config.toml
init = "orth"
init_std_down = 0.00686
lr_mult_down = 3.0
max_grad_norm = 1.0
Each number is 500 + 50 x the weight over its row's rms, rounded and kept within 0 to 999. Layers, rows and columns count from 0. Numbers have three digits each. The size before them is the row's rms in percent of the matrix's.

# layer 10 attention query, 64x64, rms 0.123, rows 0-63, columns 0-63
109:508569558503451518534461507578504584565476483415533442481530466424473471492469487368493519496458504496504589458491591471599525452558449526486516395465570453535513489484583512476403526443438527
093:525430495554418546520403460568430389565551545448474547468439493497486520519528453535570447470486568523480484462582528579526507611497545561477510513460476505524532472501582524421443552415556529
116:500467520550550508502500449499459477553506377563515546492460526532546451564448469489480516567542502473469534555399528521441488550587510511578445453520435575500510411536522480426511381490364515
105:538508525474500410511406466467536438482603578480573488577552489436434607520541483519506469480487532602536486545489511372499545403490493429509502471430486460491531505510454509529501438404457542
089:460462551562533461449435549361542513463440433481532436458492473489550490524546530435560570538558459510588427528538455475466400551504555487578506494513401530538530526556488471470513581418524482
107:583465460448521482433588397382533445513534505479477440496669427413541477581536490506519507478475540500530479457507453560461473462540511539525512430528513471556501536498565526521523533553415483
081:391464467569481502467413521496443442551591521514494492526518489461491584433415484509403444478475400431488539466526510576509449578481549479574503452589431520485499467557527483419537501580476507
106:414527443564454532492555397538506525559476517478546456502472499546434482626500463393450459561497565557462518534452453462537469537513495446550422473556503489521424533605563482416540548552492484
096:437483549486465516419520437421533477469507494423554567602477482455491632497532521535498452396515538503580533501520469489386562485466503455539571548430540536495527475533561487484483566421505416
104:576450512459538475494556493413531463447390480455484545652557556540450462420471515604482429551500460487537463475507472507564478515484484450601418495496509519519537458478466444583523547545501450
096:545514494412572487520515421502593445450456506485465444430494536454472621476543543542523536439448444500473512561415526553593544544423561559490456506505444503507516465511560579508445385488478531
083:533511454508477550517502428410499486551483519539416515462529579567448545467480532436588512468420491380493403487586388441483507506533529562485568528491546585539443489475541492576566477483518471
094:448409535476498592622457517479556528540490504454635477425545494520529536547517443581536432476477516469515475491431510443423422440479474592487542515468419492486529477515496524522403438519538545
095:484505562466448477473427427557514506531491455486535358399514513530438465496561491537497576587430508501552516485517541525514520482490585446483470450484472541492547537452473445450469461475487682
077:523520455453566429535502474452495510479511466431547518472570452474542558518437549568517565513545529572500425443459546556440583492487520590555457428574549544545611488436481376495497448481537466
112:602505554405493429544583514605555498497579513547444487593524460505514565357445492537506511546502450452443515487521527423486500490433510487541433480441459517500511594457506496409517552483507480
109:548571514489500488524455538542506438599517436538550479464339527600559462545480540480472546551518417563431533536461445475477500447520518413505503522458451518423505526550565537558433523534450565
094:511562437503527507420499584583506539551568450519598500434485464460466545517603516444570482509458549556474498512539499489524477454620560533538436551555478456424506461447490477471422450474386495
087:556435554474522492406527473520409454462454541439486546601486509482595540474492513501472446599432522542580550487563558434475453451423505521532411552531565516528479485530580525538473397519459508
117:531421481466556387516566481568547420412492564404507607448593509471458538521537443551543495456447485512443475477536409486492545468485561491545553475488449496512507479544547540450489442525602538
094:465483549466446554535431564464599493507498496447472508474502516469519492582456420571468520483482433501450572541527485536531406447575589526545449503521420519627505583478482613518449529504475441
114:503509448512600488360512470489629398379492496519545470429583494480464488478537510579506534511423540554457537507492578524428470492480503475495549488505480485568532440462509532433449572523505546
093:565471474464520515530449510450454527532409490516422456491508500495372555570595487474500550485443594577566558556565514413486500474437505438624469487466526496606476536534538500474514515463542462
094:568517431455449417486507433545510595498482560501387584395538431459456575471524470574541455449428518550598508492452572488448465443440516489599437486489506507496534487484534481537481501488528546
094:474452464488512502475501421478452510473541529477559514587536561459459470471533487617556523492430443498482616450467482545485431498495372526411475480508449567566426494520468502586477512615551518
097:557544489427432589478567435504484434501445568464468514505457506516565448521441534429552521537440434497500522499500481516538411546478466436549509653490615541499480438504488531519600466551526454
087:440475506462483493457420609496484482494582506496395476531569535553532556491470585539517514627552518422516423530465510507553507441570518487433593510536467516454467458507475501412411499462416498
096:625474524459500419539643471485495414480499491568556550466469452493393517463518472570442448503491536521526557441475433494582493509465444495498518479567510478496509431438525525617465547480572489
089:488536443503503470472523451550520494410553492585517400472517504559602517488431499531546457516511555489439507505575436457542566477553451520485532484477414378518511500479521593604570410472517436
097:410545591481518536511414544591535544614500478574536496533424503501598479460455492456485457520499556518435520482514449471538463464487519537541518446521480624416415506579507467423475453495558488
105:513446494442486544503510503569484522466569422531499519515440485508543493566565532525452508469447521469374454431483527314528537571530537487566517490439495463482512564555548517478487395466476585
109:498523511591566554555495534550517413464446524438553464436439450490516508538556421424536467515463443505572514500530663485519484390538574503506433467461452514478475598534491521526509509484557447
088:482558530481534477476560495586496548380586562497480521469487508453653514448435461516468472494526535437579412446454513487529513477492512504463461461486491589520545434525557564507472437501626477
106:482425494483489550537424512463524481534546562442448531477591497449453487518571404558509501420432482446510499436383550489450442517511493555409494436588509542481515509544534529403400518571497515
107:467441463579492474395488589545422492510516542487531513598420427497576435413524472470479447456511444456480537506556511561526546592515561497398562557550498507476454531482454520491422475553443460
096:511541516513534491528621456577550529560567495575671452496399466500504483541503489515528491482386433516513526512510424453540511479466491438510540464533525459448492542382487493532497427550456495
099:513507450518480489460500567459543445491524526496545467446425459438467580481459559548536534541552510459430511566526517378507519492504495538529494477457485499426577599563383479602482522429608555
087:436512574506473550597542512475476454484454564403546612485496444489511505517505520465498528438508457452485429395482559536551514451482498583506560487403566437485499567489557558588445438535457444
095:494598566526481480400459479460497474510520494473444470442496526469546556496546502539528590464448423545489499497488544438558620437450557361511425584541523498457557531420497487430485550536483514
104:496421469454553505480500457444448552404464541499470460490490441522560538590514469481461528518523502458515525531500510553414575476617595558527570547562611486551489431433409441496455488517488562
115:523445508372494486554447480463590544517468519485516517518483455526449534444481445611506438545457427530600481487511538564475553481436485446534467595507479533588605469446474498463428507433566531
108:450508515501493571481526468615491473502435394540584474463468532514475398489468447478398518461557536475494547457465516557522541495563482421562467530365507493531496534604554539506399488503496538
109:486521552566429518523475524517500549555529523530501491465347526580586429410498456463485508577460431475546579571474616547487536482502460495523472523489512510423546432447479427587454488527537493
098:481497388449493550496541454485515643413549449489442483456504563508486488410463577510442553531521454532546493508539517568460516613564594546424502503476474494487477426474515512458518577537424480
089:597551503517556442565516539446565516539504457439488539421525567523479554413519443467529637484524540515431538525448519464475427521506512509456622534430474509493521525401471571424563501480524489
101:482558629536472534478464570482510534511421473533607517542503588536572524490475522455446497452505401500464470553443462528442452456424466462416538570442551486466483484522459458563584419528447498
102:441456427514445457480576516560519497426548442478547610451509583494487546448429509547528414519494520528497498518523387519498544491473573501474420485615611533537522493537492498531408464511475577
099:610502543431536418429469544486471546535615480539496529493560523450450515459515529459498539485480581534460394495414418511547530522549491409473534490482584485501555471482566459458388455491439503
127:415555519518517518559418555486486427478549421535516444535421572536480481553507513449485528523564435526484503532525585522505544507511454475451559438456499519461547466448476411475508478349508634
095:486488641530422555597479517484462526370513521547486511534462482496474503475524421506579520474494548509572487497503540403600531504461433421410487504437504431483510499506559471491466531432537418
101:451445544458414499509469558457403606582443510491480519520524471497516571604468524422458553509509436479502561452480523416549492506538486441583567494562433545450430550509569480500450589489469483
092:427456526487505423489503451626600548412518560439554460467470517397518500399541558442517493455575578451513508467534497475502615426464487506492564519474520473428468506523551485513515569456527511
090:435513431452476511470498440529522463577477526470439556511508541549524584483453422463516583472482471506581538416441458424568534494508458564514458565551432509608447452509460515569451552502504379
100:529456489486581475392577532504515494357498577466535526486570537498465503530548520581456573493439468496467534470523602484385551448479432486518519439569503411485570527526474572552502476486506487
105:450521486536457512465478508431523467495462524513495442397533469519427557544564520498486488441524505528623451560554496648415474460455511397578526468544505496551543519474423436426523553476560493
093:559450421502472456484471474533533527425489614509489548587515503463553536501411505476496445502496573549567557486469469379486499575411452474598458450505589490517431478484549504553492479564532581
105:616470446432441614548556496578442560571515514590466436525508417426466492495521448469506465501496527540566555468563519445521522446462409471520437543403544466528472509440498521552524551508480460
102:505526584542503622537419495518461568590557530500423479603466558459565491505503507429492543560507566536486475462454521453475446414506509464550427462536466432567500579528536492446401443504485515
113:463528456538457515541457544602489467532430595441547401527535459587471566575497506433506454510538562447479475579494593528528539517498510479468387531512518509448418513512466547408534455487501412
102:511542593469458457428500517486583460561539534422507438483517425515416550504530510552503489403481519529582500500581521432479508501487500479531482505452596414521452529483511386520457471441547635
094:492550484448506548475434450522521513427515566521444479580571412572556524401500471448504460515513454549575456521485479508522527428492453585467585490567552495413522479527420448597503462454412451
106:646513506512514371556504555578534521441513430445522556497514451481540488523534442523415551434473443468545463437540459565487538496483599542485412466434479478458536526462463509496476574561504559
102:491500500509629496538515503603497478468460555440411524483410572472412547502563504512514506388480486628493470530490460493495503519440560424609483565488491497490520420446541501468450455452535489
103:499445428491480474445493525530426558582508509563455509624526488439486556447469580618481554527518510372556458498493583429498466526474525443568556498459535545496513534521505435417493496421467507
# layer 10 attention key, 64x64, rms 0.124, rows 0-63, columns 0-63
108:505509438482429498483458396569473528538459513410442461594495497563482556529540508492531539525490530442476515505464543419616457414378554450546555450436540456508573544544515456516466503423535514
089:521502497577467485492448473582516435518427451484463511506493385513509562542537433665519448487478452528417467494507473582477500592431462503457606484491471471486471486448524568471482426463471569
111:576431488442488468483523444482454619417510491569539583393573478561502445540551535539515519573443502521444438555436480445501499548554488480545482512491445504487445459561625542470450455488443512
108:540581532517498457403444595499543415558540476504462458496500450461502494487406600474573495582579523476571418509509525504527466445414468463484552400499464594560473536489507547489446450519538517
096:555508414542405459526482460449483529515499452531556457372485567424516577517492478551558558545485534456566437502555451460452484553572523568476587473463445567487454462568491418467534550434505485
113:573522450559437534472499491524496446520655535423448467528552487403495383504557509526512543466454560489509501521517498511429464489549445489520525520513458514519515607607470579563452526474442426
083:409487442458536496467460462516548474499492514476443498392450499531496540480471554646438487405565399579483525493472546498523442511541485485564407551537455508472443525519478495422505602473463570
096:552458515483502554435535523470587519412449504431575447403516492621506530517525429474414581481420505597479586483490493505512458504473427491568455521489451506575543532541435466445524506493538570
106:487370551482464467454528564384504430573573522384471528520521512509526514435493543546582490487510533578502417518491448560486531505504494559427664438534477539515516517485505518499485500517452481
095:529549503510502502582499399420494493550515457466521554543508565529431467363489511456508434517483404532529427516523526524522536564595458501531340501490474557449541526547451495494549464563455497
098:507551495546533517518496497574480492475474543513628401481441484460618565445522578490465492456464457450489474517427611482530574475514449494483526458550495590499531609402552569513494454468486486
083:435395527593509552519438427530471528577523471527479444520480478472403488549442536566478516549520495443380447499500402409461513509547482498497494458580484480491599509490438511600540528560475528
098:459461452540509548455458543525422468518474553463542498517506441532508544588456513493575441544496510491514485488481532511392481428441479681543538541495463560459406500496592422544530451517508424
095:500455443587493443544467403548508503433470561483521431499486427445433557504523555431521566514438521560572476491555647606509500454484515504446448461566593530471542443513522500523445492478537500
078:587450546502510468450436508513573514541528556465484495577552534379497507446562471495524531491465460516533444555585509504418566427478471542537466589522531565480454459413462555502439518396497402
101:495542465483358480519490522480480494492593499544461480591472497532557542435540474439492417560541483410470503515520569526515537536515525432622428471566540476439571478455568499446484448532492600
109:483496490536522449500521464547520676458479460506520472418496488500497406507514391473479511558538488461476532428476459492651482550562497554500567472535507493534535437531495505414518410518562559
098:479519500529459422442492556648528472457487431504537433471499467484579500639535527469503576481455443511576465486416546448563507520485599472505479499508467429498465465462520557474527602543490440
089:462539569428439425418521466486497466465478456490504580526542559451556514401517474515476462537532449590541485467472491433449518548466436496511437530438605514587597505425581527568552477496525449
119:499566560466525532481479511482589338469609529555553525410481463395528528543553423562543483480392461490508442485529499495500521447494475555434489497514558564508525520415566497498504447520539508
092:488498453616523547521445534587522471438484478519436500394471548478524448479590488520604503496469436485495511490459435503463464445461562417519549593503467562534584546519534439494435525553552407
110:465507484468542562464509467502489427443572460455482437519529436377566430610583534489619503480484479545533486510500549581557507440524459525514478502464483604515491490432457548444513563404511466
103:583499594595474502503508501405459404452450489465544508449517498449489554470503581563438558598404535520504446448547462451494392469441536498556539531498520488554567554451442454502481443480467503
097:546485505480511527428462512550571436429509436529492483538580405438464559406426490570534565505383453502525477520531616508479473452478529496506502504446555532493601557420494551558464495519557445
100:407526540541610610443466484494446487455500425426444549537491596473481429485481420526571486466479515504493540486530553537469550419558499466536444472535432512573418562480564516520515530580439485
098:423443552437491588617583476478586508473499445421581491579517538471533486463452443512476448545536461538405470510414490515492454498519500446465447548473548521553576464520440526603486458531453476
080:498562505468629458483479482546492492418521579537382475467607459508581577520537457525505502465554475471481517530500475498500456538522561588483552453484430485417468349521508447452487491470462520
092:466532494503462525531567484484488379537616477482570545493513538437432530500387413484493517510498460533551528491446524516532441453518380491517501449528484541413546536411452580513589504500542574
091:546556493544457505479588505526584468493548509640492528499446467544492415534486506470521462516568455415483540627508444478513480486500477557445498380544498405550471507448507504432609544505514514
098:531463511537476437487422429484520536401497464526522525476501481597570505551447454498471457512508542525514557496414423428583456487494573430572527511624511559492458389581511448504489498510550568
105:571551468522511464486558505500563525480513524488466537421431466495551497575483528406477415558491418414501487452562567444452530497505537537473598497476571491492582461491626524524500377526515567
114:423500509580416462413451552543427544575467500478577480484385483529477527525496487486514468582408466521537615486461473525525526506409542490480461557411548556584523453556496519466494538469550463
094:422546522539532500497506506436497463442605528476442550549492491477553464487515413525490453447572508412537442483548610500546558480549597405508433388511419516454449487478551542469532487494576511
101:454472469494482529541373515546488534516494519493505541479470530462550470543599390487563468434529488463438454491501502506364459494419483442453566555482552491486586535572581531403454521566519474
102:495489527488472491464562514482561494598519516576489482573442454511619498430516518535472454357483398475511514533456463563600460568483535482474499543516518501487491567590446512548401461518424494
099:572454560439480451530539470624513489566538561438571484519419526483509531565507515461644489500483520541531578525445494494588453506523534441424502433502451522446467531450507484413555450533431472
092:521591581587390477468483513423481436543534569517538436463453455499448570404406507449600483512587462454483504503497523495484493460475518534545523468613520511512525449495432535526495605512493469
087:449550510592472518518568495523540461467480549377500542565508494539500466563652528462490494416511495439482488391495617530524512411497514545517450472475474482494494528472424545417413468472489487
103:546587558439481404507451579507450462496391410496503513490439509486525442472524524425465484507543431578498564460564495523498577508482566410412498555591490480531587515552546517444562504513530513
096:477501545445600475504529510566522473511520529515436545477446445388515491425491525497498471555486501433455412512585490605439540536513458623495517520504587524502511491459382479468474391498568519
100:576491507469428474574471513552478418514516458502492492621484584495441472474438484536486415547545430547509484539548591615448490492500551532548440530489516520567502575458567405443502525513543418
107:532526509579429461455590442544530584444434500518527537474462348526475494566515433504481519420451529540499483478480561539535493506609489455553422515449518518572468417515502458526496475487420586
102:445445565477492468447493542647525540545494487423430408538441462579543441419454503511479554510500397486466554485469566580541425517487514493554464458506494502419465497520533470539495464595566530
095:462534439394510565480525484484531652499552421435456427453516482493559487437476565565528431528530476506567410521497569527537545606526455512474452460465525552493539403492452507493573515502492472
080:440516493495487460484431516397474552594475442506510572443548505536549507535512501447502429508514510528481461599450536537571477472548577533461525432442520480491609517387466537513542577552568397
105:525513600571626525506567529506550518462458480531514450510503514505509506465568519472477526390494494497554526602352535529451519423522475505461414417480548538452461490548412465559524504495437490
092:417444550439503563543507509483589474497520480473491599545442580468445522378453429521610429462543455459599481491519514505542523530532429474506522626535488525474438473503535475555516473480448537
101:511523532357500494509516589475524550511582499549492631508541493461460451474528518447470462527513562508490450510494370504610507479595433445418516523497573478469514538468528443416526510543498531
127:459536479610477475431493540532422513524462396479512532532529477619517543533520529457493532618535500488476559496404574558524526592509494519477467457557526497453428527492441434564461562581435511
099:538482542553472493483559516490487509403456433394428516581507437520446436546522499489475525483440493450547571573537521428512528558419535484446481451487519456502541442522571476585397559529581412
116:592459512476520464490499515470510553398452480483565555397519462581559566506519498465407540569502470488437555446493452438518454534439551466543582518524572552532560463567437478453416423534549493
087:471414484535385493498463456502539465447514549468546513539435424367520580539545628417440530514546477439489526511491530569512608433515481453501562505557523483512474510508539500513527599489532509
083:429553473426522490506429483575560467422486523474517545423497559562536499474485372498434549442492534529543549526527427456524509496420561565562545551433534571573522470575537440501522539416527463
101:510586503533488473426547520482505448450580588477587554421485558410513483536488488499523553439471443493458458451594596545470544493467429466544554461588544451499582506435482513487559490457452418
108:501472474591515543445484503451466433541517482506524438541483525444380465509474578540483575568494581599563493500558454641424493570487488408463529520496464536572489496515461515438442473509554470
101:560468457463455532554561565508552441391464662524574565485508557439503490422394493465487480496505487464556467461547505446471482474517399521493584430457510481453452463537556517485486488491562531
105:565454494441533429556535541565433514556484532407441502436520485415459472583452451528504548479546552526482579534473453432538459536488520583536442454490498438593423421537561556419454511503464481
106:550438530490478473425506488528491613423448537535474563552473563581528450540541425491492570588538597485453506467469493468463508509458531502551527467509534342536494465620487461514449437523509517
110:502506435573494519568498514537548526512377543526580472540509478498437592516461498551407439484447509427472559544523544515514465533408558445452438583561482458473505478586409540460530426460555513
096:499596571552430484537512558463478402563557516459519468560480533466432543574419531432473528530530468491548492473521500547414516478550529468404556536423559422563466515488546465500522468547552619
104:464539496457534510514516491504479474508567484408403522653540454465473548440451471526454545485560582516425567492555463534467507421502466555457548444483566539398429522600468508510465472449477453
115:573497542530381510568490546529552552508579525495470569395502487457517494484555491500539482497489496493518372384510495562554483485480565481457422534479436480450553478478423595513563572570470519
098:510518455528481409540542538547504483422504458474527614515408548481454544490539556547413441533524500604495491524481501490493533499562489471498559563453457404509509366416568455512447535502560428
107:465403477506519428434563511435394503516494552554538576541551533551485484441457558566448529517540480383494446467507541459498442545486551528427506522509613487539531494536543486422528565531390505
# layer 10 attention value, 64x64, rms 0.107, rows 0-42, columns 0-63
100:510552462551468431532621472435523515489483503488500558505531535484552532516515435449526421541492459455528518578577564511597533418464435449598483544469429537513454562448454423429468541553425533
100:492467520542500507542451482517476490448439474522477549399544415480565456530493595512493451424650538545426475518494549563503505517539508627509487499481544392448578442423533522503548478539536495
084:481445608496474589514517539531597537528512493529469636433431525480428505448380445493459470522572471442440449614430450447499484521552533484448516513480532511544503514487498510464495492402476521
100:442589579559521524464426432535527572464558427482594478607572437507494444557470504477493453458565419444502520469553475486460444452522472534536524557507483507529508497401510475378542483496561461
100:545447475436539453445581487524540535514536565463508481517607421574456548498497518457502536561510464365458420573561505526514523487539516464530494507414427517471470520517448496561523528518575361
106:585506495490543529623491436553505465483514560534494623530462472516478530543515484463479548555564433456471486501450511560475503424481479429364541493412485582523440490543479484496622528488533444
113:500550426443541519496501495545425476459483568503483508475487473488536501506436388475511491371506480605592455537442457527564497485504538552605450413512416495633478456538457468476480536532513519
102:558521519459482508564459443578466440523422461527460502478438494544595544454471531519475437595413572480503456605482462587441532468523486531487500440539581559496542417540508493448551497608525452
105:518435472510617591478472542472491570484515477498443543463532568509436560557463583534497511579476402520517520455466482547595527412431457546503495461422522480517422557456429459543556536497475584
103:481462531462472443471569460527521441632490560467536443515505459552500430588480538521475441551488458536429534616547506553433572459502547523501504458439548501513572527498409430400522521573525516
107:469489447578569562574435534509483532504365443429427510530504440495587518501456456468512471429450520518444508535524438539532459508470483459576479463510507470530526529476493583385629563498493547
100:526526468460597538466486590502630545471487439488488395513447472543440428437579480516416529581536528498493484508539587524457572512512464439539445435520557509483512454445531498513594581511542487
101:426488504463493536495490429543486522667463487461594471561584504443553410491534495629551491553479523467484419464528421493480562496491548454532464504473486513579496461526454485437518555418480522
102:455538427451542527508491465475447535451472346509537519544457524457544457492554603506556472445575522534554531562577479552524536494523432554414418447483502534545561506494534492507403527433450566
098:507504524492544512575519535452435504482419484502502484531456502552520411547526556546479544426567551463518369535445519412530540491577402449468570520474461499400477585463450442496490579522582505
105:512529491552442532530450491491516539457516389526583489556538590533540495476534437421449506466518499563558463454570551597417498479480554556506561603380465432431491476522468554499518488471571525
112:461468506608487487586517484485480550501490515594404538567414482447530600541473478464514454510510403462511500551502521371463376385505518472502445526514561479494550520551540490461530509476542507
076:547488446423501563498483574489555509514434507582521457483570507476414550530586487520459432507417531556557500471586490392461464480616513486528516436507485526518489437575537582523402454442505483
099:592513591518420451412465527503506511596448540442479475525516569585464519512486527518564536457397464562462514567413390509474536469428517451506433484548607504476478482531492571485452540517515512
090:448583490507504439500554539491473440460525514561564455421534483473433557370482472543572449483521415492437479426505574607516491492492515436501544513433633489508505543542497493478548527469426442
103:534559512513532527486513536609530458522438513510521588590501567427456449480434437476466527541391427527420451537491434544439437526483499479473579562524509438372567479511485464488502527478561544
091:462471516448484516569489508499474510460510441517534477432487492481533496474553622542441393529518501584545543517592468447473522512519542477554478458510495336412464514417607474544445558510487546
101:574481485514516494516445557473566569520516435498610501492385454447485514440507541486495471502461542584445501519500537505479474428668488471489563519487472464543501482519575406378480481560464520
116:445539509528557504514482508503483534528427544417508607511400492543450467495432594419469569504477434478560518551645485471554499460448470534553519562502553487535435526512483573446523537498440411
113:547533544406549594470536457491567534504497539457485529498509511498464551544509447433477539519399534476494475483462575536588453473400473457545506448502400443470522498535567407538516530633506425
107:486555536454515472564537640393500449570491449493507513503504470573443402409536525539513490516508551497480545531469574563425395403478511527472499499486501454413550506498532417471582522484499526
107:586501541528572503525568517454454530521471467471602554494483531358463462475494470515619406508570471442470521534491525502501556547471543440460523454454438568481468491539433504574556548561474414
098:465545484499529517583566403495459550519609397477558588456513440528578458428504538473573479474538413505524491589497496535428502504395535482588450466478432433456516518495454521525487451480500458
111:512556551530574478487493505486460580465403494511510450535474542472407434449538568460606496422547481437442472467493512488453493457418401499549499540576476562472573493489591490477467573579542560
107:460515608465499504545542567483511530449482461558437568500575481473481487497483445482501402570484470518524474499514477557468479516526553512528499512499378640529340514464478491542606549490486547
111:615536580580435521457502479564466526463527526517496528546423450489499466541543475553496483431539369450461506497477491484503527515480435474565456495494552426404506421510532469516499656463459552
099:517550440588562533500532489487576510528511477483455506488448545492526507436537501571472590508583500490407467457389587552487464412497493491557496422451529480517374412409500489501496538583518523
098:436409525501478477537539565528542450518453412423400435460522576472558522519487474586415439454418450471504532485472504510442504472417551479507562475512480486466510578553499530523561574442585579
102:529469530400487459500454490538504500556436481550528527509535433520496489563518458482471469532406470639557484513462519438472530560555550444448585515450520442415560435573562529421552454531593518
104:533524515501435449478531484455562479589461520411557512485433571517518428556484525512518512517459489451475581479481528459443429447561441490462528575423568560415491379564431517433445582511469500
105:570458475527525571503525476435425473481499423546518505468556466593493545546439611553509507490525422584458542516572543528500526461447582495406499525468497425470475510519487453401430582484479592
096:526483510551513604445513443428570531500589451511496472516479578447526558433529453441529442480526527580504429549536621535521471452570473519507518507563536440403536493503484440558474451412441560
110:543537497541483560490448468609475434525442453498511497473521388481583414538428529567570485545495426522522542573491471397466471507453519472516553538407553484506615487546427505458500528460553453
096:508527576462519438491543437504587458538564495498508447433438625487464475480418547511489469490538498465495551515560543459429482501461487573504434369441552473383592447516462491509538474531515442
089:540345527467483530509479515486498481523488490441455564500485445533425469566585615491479509557599472439459499566445502468541503443438519491538494411523473408534439553467451515536573452514484420
082:508417416466530622511445581479483469450481496443520588506506529464512465525507552555371518570512522527466546451499489499530545411561523530475501503537387512563467463467541454533532586523424420
098:481439555517473530477558534482433469466495512464543412503499476562449421593500498483387613490549464463543419539438523526480529444537537482500487539399483525500464577555518455475592610543532441
092:589409499482546509498496432584532449442501458567467528494419475440458545491568493451523480492531542475467410585450501537628504519571522461466523530386406596521467448494469485522529485451532475
# layer 10 attention output (transposed), 64x64, rms 0.356, rows 0-42, columns 0-63
093:518450490446512549537398476480521552479518554534513454491516465527528460581440547507482572481511490453456504428486420523532411592553603558448511435518526556471452442560572614501496424406475514
091:451563541519557493423578470504524434471516501492543459449519516445578482541549449503558515562414517444450470523475567564491517427497521445535575438534418540467476605595464438493543488419550414
079:484512423538464492444450515483446423565541534501506464511541425460565542560559562362523464530460561409582512477573442536498493497529491479487588530481558524473455471536429521450499580570524404
104:552440416387486456553547515533500473453436499500385490414569480478496560489549449466503510538534584516550429542429583541491565535510631514473492508511507557439530487571422488446490499462504539
103:488496516564486462645567514539476515475494529511622495352470486415447427505473489417473487448515565582529502483462467479517446520562529528443541392533496530527438543484568520519479500549458500
106:488465528522424472388528521533464570550411491460514383449575485515532497574477556404530450509513571467525493530546519397432540467582568525605486501522480532543491538471525533478481515462401471
095:539468574506464504505530514446519549455509532525518481626530560521508484431493613526508544577488458454436480491486508415482532519452564449368556490451554585420479540430557443466529425464442513
098:388566529565480525445446524408501568553511615421537429514557468424555526536554443501477536437496422502495531492492589431531563434495519498495473533535420499557452582453550487509540496461467471
107:546553515563464440562486496482490451559499467507488585537432392509418539529496491553516512453513600484427367543526525468529452527466462453557512514492414481495578517543551623506455536442480436
091:491618484522525514594428528496471526417523454550580542415488535419545553547516490377538513473452547480525488452413518493558549455526493484527400512550382538506419547522490536485452531503489504
112:541506502378497465482562454430458482432543617524460507550601493406468530483483569518497570542505470443567440450519611418444536472530511568460632490521494484481503513494512472444490475517494482
093:490529474519427467516463470493445483530537545468526588489580502531424557578440457487605382449438494540508542538484393556535551437437479504504493582475446506540526559526456506585470448432578489
099:543600525503478497517491507416493529376424470561441481510400478555495544534557563400427552521512524533503615568407542445467490504456472477477479583560499472511476537515432508545463559528471466
105:550450573549500556446480495418500520484478495546407554466556461566459523514526505496476565538481491472416498502460459446503483477426535434574575590539515457502520427528391429513636467518586497
094:505494575500510475452612443515469542582562493492495522421524494401451491491490510428447489591495449497583548525481547563492441444466578445513454496561503455467498466529625560447567407506442495
102:478498564452532535485533481455459496441486503469454520462477457452502530499558486537550488515433489537531514581541573505500483516577522478578408407546561552542590441493490332423474427503599510
116:531484478426556467459511567555504459522533515453417476523647497462478375440479518444528587546561556456534521469525491538526503550545460439541554426451462531493419601507457548473445538531463468
083:448488474485462366515568519493481544512546546519471522564484529555487460445397510458520485496540559504497500495486480545537506618522416500396433462546536458523560564484448455537530588502547363
103:507530502411489483566422557452544504580568440526535510497479581416567552399518530558460528507454441540486505484504535491478516448553417575445500519475408512485573517357445526551514543531484460
090:487469529458508510560424422525547595508429504385555543455429505571534514596579477484493483524514585504492535495476467429452470505459518568574529472488475410531485490539437470502388466536594546
098:462544486546498516477462487437510483573546524515402410476447455480442545500562458536595472443498560568613483393602580507470516438489481558500475435456502487619568490476492484518479522482534453
091:419459515518528422445577554504502441492510487506467548527516519525484442576477432538539558494434420439457552495433571528521463472488475423446453538552434556472463584588469500476476537582629555
096:461498567451464547472422477530435535431467551471353558512506504535627465479488435483454490568451469497480480494494549504493570564433597524537423587589526535508504464512458481541463489575540476
117:563466488410425472513483539462523512493593522529489443512584389447530527496487473510501477498545565370500428536443414465404475451597551534463559488481520537497512532504514568513556553571436545
117:458511405610492433494512533547502491494462516452529503504476511463544515549406528497532469427530508491499445546512565560405582502572481565464477486429544553530507449416562620529519477373466473
103:543473524427482467443495453548585528451467533429465533404498470454438559553522449508464478496430482534535489484548570567489586459464532460575491532459535492587559527469476547408469489540638415
102:451530414550432465520459473579483525439467515522510429399547462590500500578488541405433576593499553530446469494485526495492502443601473574515527521460538410529554484489551555492451468488440571
099:506518567573453529474415553435507408403482485457468517403450498431466469580515478437445571559456533516546497482525554492526422466541545495515551532438535552484489529507500472424547557510588623
114:543502450448485537457457539480573451512596540475443472415505501527515570495438498561507489616445587588542493529447533557532525494479511522513479463451498384544554403516454486546532434431523399
123:591441420512429487529491436551425548545432528483573392498502414554470536498466503467477545571470512463532495460454539450548488569553563507480546516502588509530560445574580458423418461505535463
096:449528494416499529520428432527561353567485427525518437509569530547428439491494525515555525543475516598528533551473535515459465421545560490497528503523401551501542507425458595486489435458560520
091:495485601418473458523426581537482375444444514465535488488448484522576501549521502475556430490437489511474538445555532494421491466451529585537518558514449507499611543511563559596480463420505459
082:493514455561557519478533529532592469410484520578541532455462507545484469475446556404514471539543554537481427494519493544494470581560429520528442529579527498496464355451492447545522407562430431
100:388528499563507521528466508519555430522544539440498449507519490450491493511485492485595542422577488440522427479493394596471530477469529560588432456554427609577452538462479486568523531476439478
100:484523541558556523488579524526435471476445515463505512585463494488546533444491468434551462456507506496491448488507437470499621564397548516516392461606451481464473609549552427520502406511565473
109:462505409478525447516502526571490454565538549408521494576613453413490493436533485481592531455520574455523446472484483524521472536596430512508493438445531536445503540492508587556492537483463368
107:477481487494536435528507518562506545516433493469536561524523444585489489550501484532407540482542510446488535454417350420447440549503519502488524508461410523597492502558556531441482533652494491
106:384423430449539435552581542541576480493530532512474558509450583543534504433479459461485485398529451444464434469491555635511584532559542554475474500526533524419449470483515466550530490482512478
102:499442470560478502450475497489476618497442519462516521526458453597556515643518469427501452448421496458394550455449436520540513538520504483567543580553547512495443515538581502528392512462498488
085:493605458488480526455490412498419540527547562516410425456530491471462516461505516523440488476489466561612504452604495547616601540496532446494469492499607563456451472477490440463472508485447547
089:554576512492486380476575461577504516525540509549466519422540492474369472475475499449539522539547543510549453458533574511511424511419501455485542417400629455513499533524460518491533453479529567
103:472536451416484478491511431494536436574558560552429461558555441468500531391475528555588441562604518521543547484541448485574490569460536499456499431577506479463483472460432482539528405465470557
094:489585487444515529527541574493512548485553560470458558462496454513461499485506465652470479551564431437528529473406488526454540459416492491520440492548497400468528511481364485509491572586552475